Part of a small language model's weights: 6.4M parameters.
Each number is 500 + 25 x the weight over the matrix's rms, rounded and kept within 0 to 999. Layers, rows and columns count from 0. Numbers have three digits each.

# layer 6 MLP up, 576x192, rms 0.24, rows 377-393, columns 0-191
485496502491520497514543454512503490511480459475466525495515513478507520509544524454474484474520480546513523522521518532489488486519554519463528482505520506497480504510486501497486496484486475499516531510517537493511461482520527543492480522481534477491433504480509487484503523512516509532478483489466477520519473456537482555498489504485460495494486495467504519536492519478526475515488518503503512507483480534512486526518499523473525486478492546501485479482503491515489473511518519478475500507479508489499484486503523490522544494489505506492471527467491532506489475491522486492
515511514556521453445512471486535542490479517513485525512513494470547539507492470484475543501477483504510514470510523472521545494480466522497519492487495524503527477504531479483435509483535488470468525465506508511457488569527473501471488470535476508498483491515515513512491482501517513530483499521472518492534500471494506488497498503483511491514458490482496469504491475552509541491502540502491498452547511500460452519486515491495465534517479503506520563504483465495450491512472496444495492542476500448553487494513513567494545536485531521528439521490517504494478453464455523522
492489510529457483552482515506480481502512511519472502479491485500472525497543538513504457492465506533472509481500497483540533524519467511461516498503556537531536502502498481497511503456456526533515480465505509497455494510448489480413494521502473523513518504489492511505496522497498488470482523487488540482467476508505516494480500530460483505532535508518465476475521466533467499496471501498481483491493461469519488555470540556405507498462511481519458496476483478444547512526469497488553477492504481517503508473513539497539528528548481475504474498515530518515512496516497506504
513500495490480496486513515488489499484491552510523494497531504494521521529522489487480501484490540494488461502457514493510521496488482503484492500501496432470532530541445511468512486511503485488499470506502562492530454503492511494513482537480513539522493474458504487482495513503514481477490505477493472494502509482505526495500515479493492490487490540494528488471510477505546489512532519488495535484518456498515496490487464515475477509531527466523503535484502489482502486502533483509506523471512444484481530534495518464488490521533477498484496495489506504491461486486507500479
510483498501502499500524545504506530522484478495505520463528534477500505505529488511470493509511489526478481493505479471490504504502496505528539520504506521515523500510475514518537485540468490478509495534498512526489521515443548488483503468509523484489497484469477519510464521517461482494545487491482529495513530530525516523481483495456504481503527478549498543463476487503472460522507476464542486561487488504504494504471512492509491476538509464529530519470516456529499515519473462475524514473462515478495520510504521521439524508514493507517495515488568496476472519512438504484
524497511509481491503493493500527494538508536484463517545475511454526543525562480497511505522501493541510529537488454516471476542550480480501445505488524550536479495509511499486453495520506471486489460493521530462476527488454519485474509523462500507488520528512509543459510529501498414503527474496477507515511482521464515511490526493431513473536477514522511496490502507496519508533466461510486490552520513510473534522520527526513514486447506508545539552471504513497531466487489494492480524486499486502500518496442506476490443518492446521504486525518486504509512535495554571497
492498504534520523507457500517488451489548504454459511499509472516487490484534510491466502473522484495451561482494479499521469503522490506520489495502524494522486478485481500510490476479474496528515492515534523454531531531490504513507466523495551498526498510496528469485514482495488488528494481506529497479493506532552509537489444507470466502479484512504525477429507492461501513505488516512493518544491488470515483505479469497526479501472500492510515473528483466494445511483536535541498513446497518515502519532501510508511498532505499490463485523495489521476540523492481493533
447514475521507493513487499517532529545501534501472478509570491518510484504501491440531541473512497495453480492547538502491531503533530498459496507488522478522512517486441477515512497535541537514539547556512514489513522497489523527525491554488516492527493481523497514460508499552486479476464501463530484533490515462496489530515491476543509508480479491511506491509518515474461505500523474458508518551492495521497505521520483513483514542477535491500481542450502498510548553511514446496558510509441489499522495513493504506504484480508540508521542446455486470447533513479490456476
444458489493505529502488493514543524539482496506542474533549495513483523488559484504485453470465536502508488513531447461501536472519490518531483474455542509507476517496516513503523499482516494508452444504495547477478580492474512489514500507441460484505434508513544512508525522506482512504479454502501483485530497521491495499491485488502494498544495494532510489428497492498461543533506483501469456489450509527488478476526485505500451481524519471527510518508527481458498504486555536516511522480460575522507495503467484492499521481503487520446493468497497517507511520519475506451
515511483489485522528520481529467490480480527485504471495443506481514507496513477540448522499542515533524493525480489511470477508527498514524493478458468452494505545492504484510506503454485544488499520474489497470515471467526470482498535506487528506492539520502472509519488511539475499538532524508508462531477503529494485515470547518497507522491471514498474486479505527473534529525475440484484543497496484533504516501486499493448490502497479495520491483528519535494539507479478484461556509489520520473507501526533510568492514495470447513473532524450498527525481515447500492511
546499511552474479508506479494492528523542516499479518505457498497490549482506475465531465502535492473515484487510467525518505504452473482471558514529478484495459498468516526509480532495494495477478483467498473498504493461492479501508447516484489486492485507490476517505487514479500492501497502469455506516502543517523493469510497524481488529526496500517512512486504482476507485520489504508510506535537456491512523490542548507514495527524502482515489469518486509525504494518552492486520526466496516543541476492514489479553493478479508501498510522522513520518532506509495488513
468504501476499477465496509523506508485518521480523497500488481489535483482477525535523489485461510515482484513490499493514497494508480535479496487470457488501515503525504510497499498529530464480503471512507490489542469502473464503495499518471463518514542525463505511544481520476503521498489531465494521480474483447500555480478474450491498509510516493525503485514512469489450474499493470504520507505503460512520506494521541520461505500510468489490496470540488490525488482531499486477530467497490469511501487514479451499490455517471501480496519496526535519479501510507489491510
521498496465475495496481515471511517504521508542472547479505591468470518510460501490521492472458500518545490507505474523459495533507509484477497530475460450487512514515493505550505549496469519465513513509461494507510514482518520513498438481495499518461510463500515519425518513510496517503549513464494528461480469522538507534539509499468476480543480519518498499512510542460499524465506429513524481508509445497487486524480495479498490482454494500518506487518492491468540475505525472510469460507509495518513506501526471537549431503518492461491448462537467496436524490496483518539
517487515515491494499510452516485544481498498478487542512496483484510521511538474539482475519469486477551544487484459487472516513506479500477477470500510507487537499492481501526482515494491483542477505514504490496482501500476536494507483512540462518510481521514482508539529456499489488486497498462495480522498492459494467493437475509527506499511515485543495507492503508545493518527515485482510500474503468477509509501530496472519482522499525498515489502486473543519499512479477528528500520512523479496502516527474489497469496473507524510493531517467514521503472488483466472482
519516500522533488507496491447491486471491508481513489513499448537495501533511498479475471512502508443500492495532473498497527521499523507507516493532540482539500528504519511507510514526477472471496505495532512520476528569474482522509529529505492533525482480525505518491529452450462497487509490522485545485513518477512496491505497409491474528504467499447508517500512483532471545477469493497466524447532489457507485467474508551560475490506473506500464462557488467485463487474514477481469479498465531503537498539541493506502503443550505497496516496500501514509496503514471543534
504459538449511476531517481537562532535468523456486518496522447510522519505539438515524480453479526482441462526511479531475557505523511526476493559484470474514519464442477459532541527514437544494495487503510491482509467489495503468458472455498496469527482493512518531526469489509540519508479463510508514446486511502504497488502503558491553506505489477490533490526539517436553476502520519569503439484515480468498461526490491474514502530527498530523497450468498486515501477491457479486543507521500534515494517534519456472509543458474502525467530498505421480464513503493518518498
517521513510515483481491506494513521522514467510528521535457475500515542523494513522474516523425516497495530491502525492545501497526498495497469513513530504478454546466478509516481528491498499465479505494464456466482454413474537512487487474432534535465499490463484473499494509509486517498510482479466481529476513505509523514501500519536517527499499525502484539493521517515504537480551549463499499531514502493480486497526518486506539508503508475482521489540480501473478513510530461495484543515508540515524494529510517511481499494499475470514484507487534524508532502497461498485
# layer 6 MLP down (transposed), 576x192, rms 0.249, rows 377-393, columns 0-191
506499484490522531447541528530502489514498483484493495499460497505521487511487485461515495513520518496499480478548461511505508479550519458513529494468545527489536513507487501502505527489492489493507459483539499508482479517508498480496508513478478520539482491519475494509552481509498506452476505498535490528522462518527461484510490494549444482502562433530489498506482455555484513502503459487487515477487527523473478517507471471524502519473513481502535485536511485498442504494523524517467496464477513507478521446467532538541458483506493497487496497491500552511544510489504463448
485473498502529501478474542457558528516474506503468497513493486478492462529481506458459502500434523504491484524501496500474484531463533533452473520482466491507455517495508496542540475523508527502520479494526539451528544532502514484506523508470464525513453480468530452504517485458500548525531532556469500503509496504532508509508516523500517554525523466464479460496508520482469434516477509499468463463519534525513498574489505511485496523513478498463505462490456496513502572490552491476516537498470500506520517512529449493491525481511478543507529500482497504482529490483488494455
503482488473523499488523479482486515530496511486486481552494525540488472511537475527449451468481507485462459474437476500482489492472506467458503505482515512471533461476463519536515508471499488531503498477483501499475547514527480490538502498536496509445514521495502494499519499503502486471446475471508520506516530491496506521479487499478512523452511497533462472490498515435476512493504522481445541472498524498497464513493515507449486526487500548501439488493470482514515487533530465542495477539492500477501535522527522488465514521463487559484510484508492547489482507511515513464
463514524451534522481521510477496479461473494529499473470499507502515510496476517468470511507492512503487491493513508470515510470524533499513510478498508515480491498471534530482494512474503505477501540477486492499503492483484516493469520492524511487519495481485495550473498522466495470482499478536503467534495479506459518505503467453484484501497471509495520500512473441524534505481495499513522521530529510456558476466493486503513497536504503476531500528487470508499488484506488493473521474532543503518553497487470536511531489493528516498513494537481534465516506517486525463517
497500491530474483486509481458494526447481499494531505494472520505481512485499510475474512502518476475495487477505501459496506472502476581518497540500477525583499504505530480477484478526483507503540514470519464513519527491523494528493474456529510525484510464483455503450510511517500520486498508465482480520519533531498524502495528488488503502530495508461469489523482485525479467515504529493481448498477474540489483476487489499485538479506472492501494529502498480495502526512521481488488532509528509511547503497507497500483527536458529510494490520506548506463519467454491495495
469524466486474449529521484512507453553484479481485488477533512525468462502477497434454522517515469494445477521503508470472487486477484502503515453529508491459519473477499539490475550505509460501474467491511511522489482516526495503479487530521510504448519534497493483507509507478506505494536477496464505494509517505514533530489543488445537462515509526521514500528485502496486494472522490563536479502467486504487516464530503547473522508521486496470525509486482521517525505464513541477561506500529542490524543518475501504482511481494506485577538511522548500522521480512505476505
479500504519538535501471473497501512547492523502534538486512542481517460503526503546503471489453493556521482491485534491472503528457508466478462470475533505497504486546491491505449516473458535510513475557507486483523506475516476503488499510486512489484471486521517515475503529544478529484518506475516533492544458531514521501530484548509509470524495491551471538503502500445559496498495545458519516512500511511490525558507468530502492507480503485500473475528529499516524477475507523521528518488512532497478536508496457475493455533446508489491464490459504516482506532475491489503
490500490536479475554469536499483494535501514500485494513529549522485481466524507530509481508512503465481484541489492465486547524517509502520490532512524537465450493503523502503502552519463514484529495483533521498530489531460458485492430503489486544459513500480483522487504479510499505505461523463481473516509509484514493454542498529438458537504482473427516488533486480487471495495553461511451496543528442554500517502485457510446472534507477485496545467496492539496482518459478508488506509489512492544505482485521512495490468482504526512489466555438519490467482514511513476502
507528488519518522493476509499536448526476479518499479485544506518472521506503504496498528511495517484493503497484527460528447506503529481539508515458514537581508534470484502508491487519503531523504497472495518484538452514464515541486526508534528501500488525527502479429506544520478507522513492500461468519497456497492492514488530485478482508477493487454548464488492526506479519488482498476456583519485524522534502499498510478492492526494555516494474495519502464489508485543529505499469510518493467533545491504523527509493496493514494475484492534541538569481534475524468492484
509499523522525485506486479509493495530500515483471505537518462534511495517518512484427518514519488498458485499516509474484481495511504574489462502540524502529522468512466513575549490473495512468468514494515511509485514503498521492501523492510510501484480484505529506502484511508473459504488480493496453484503469513496488493475496477535538505511504508504508477508464480488501496506463510468543492488491497491491515533490559491493497513459516528492510511498485468513531528518536529524525484475467486496467534474512506470546484471558525530521477472469462543485497532492504542471
498499474515541492485492479511505471515503481534470508469511521511463507490477499515509460500474518505529475516495481464500527511487495494475537511482513474501551478527501552521521482497511508474504491489539517461485497483483503531502553490553517511502522474464528469499493489479518522487521506467527506455519485500493478519494489474487487516496511525483493487448534546503490468464522513503507534479500538499523526560467491484520491531520517499528524462496488436456506496532515512537481479475467483478511470507482520472491497525498497512535488522516465497468528469511477517496
477494505497490533472528525516509464489499496498472485521462531531494524526496495512498521488532440498502538517517518536521512517514470485486491494521501500554494511517505508467482476471476544497484530499522520486505495499473488525479520505482548512498511527500477495480485543501481493478490485528487485509511494491497510519485493476516466485514478477470500487508543491506508535487539503512536510505507519491502496500517532508495491473512518482506507491502464494490502499536517460521520503499492497493515493489461517525520479500521504508515502511481501506459518500492510467513
535487430487527489508537512475518499516433504510492522506482492497498542513454530476512519500498492473494463530473497478468491526530515452465506561487502481505522481519530539557518486519490506537523495460503512545500541496483468510526504509490487501491530503519484482497531512497515455496520513511546500497506508495512521536492496499500476519514507492514520439551505498482515504474533500505513477483534504523488506495481502523495540460510528500479490504515484493468508455481546531533522496509513449456481482522526475531523530495517541521508508463520502515509510507510476478521
515487504481479502488494473507488496480522466501507504530492529510499505522472522517505481490501508486527524504511516490523501506508503525501466493503510502487502513470514514520479495498511473491508518509505489512523471521472496518488508507497512483499518482487522509500516522487497482485524521506519450461528486516521539512504503480501495478495498502474475470497530479484511483508492491490494487514491500493521473534515496489500481503496503462519519489482496466489535526527499472513483491495483479508499487489495529537481485515500498526524506497511527525516517481522480489504
508499475523498484492526551513514533498483469517481482451520498477508523511478514504485534478512507492547488530483502507434534507449495464476510472471515542510530511537513462525467488498521477477493442518492444511500519484471519484532531497478465513517483495526456473506480487489496481510538473523533490505511476487528504507513503524485484480525489472525499539543532504478457513484512528479499492450451471459555533488474438502505524503515479556507455493560500492509513489489473492502478507514473547473555475501529495499511475517543498485517542504500504473473523547501469466511
500488477507562508471458498497452494510538484519497530480511485480549517525484477512492556494519485543510519502489500511483494511501497429495532504469500493451488501510487497461486477486526514507519469466521537469494456519545518458541555498515485526508479477482507479513498488506515518484506475499508530506528521478496486556496533475477479451505497481499491463503499495518526464483504519469512480516522496514499471501484528526484489485509487509458488508502493548480505517465486486533499495509505527521528492506428531513483487544473509440518483479499494496491485473480474514499
471489536525496508482489508492516501515492466506444521546482497544464509501513505533492533499479463506506512493501443508530524440489500505468481477509495509452483452551450481484482524495474525486537490494528494524448470508491496534507459480470480512510503541435517458486441516441506496518467509481525493498501506484493517521512478500502528501494487492510453501520452483507508517467507460539455462515518499527503533485516563438518523528537546469492483514501489501541510490506516484478560517517533472501508506455499512501483551480532518479580512486492477498470529526526444495497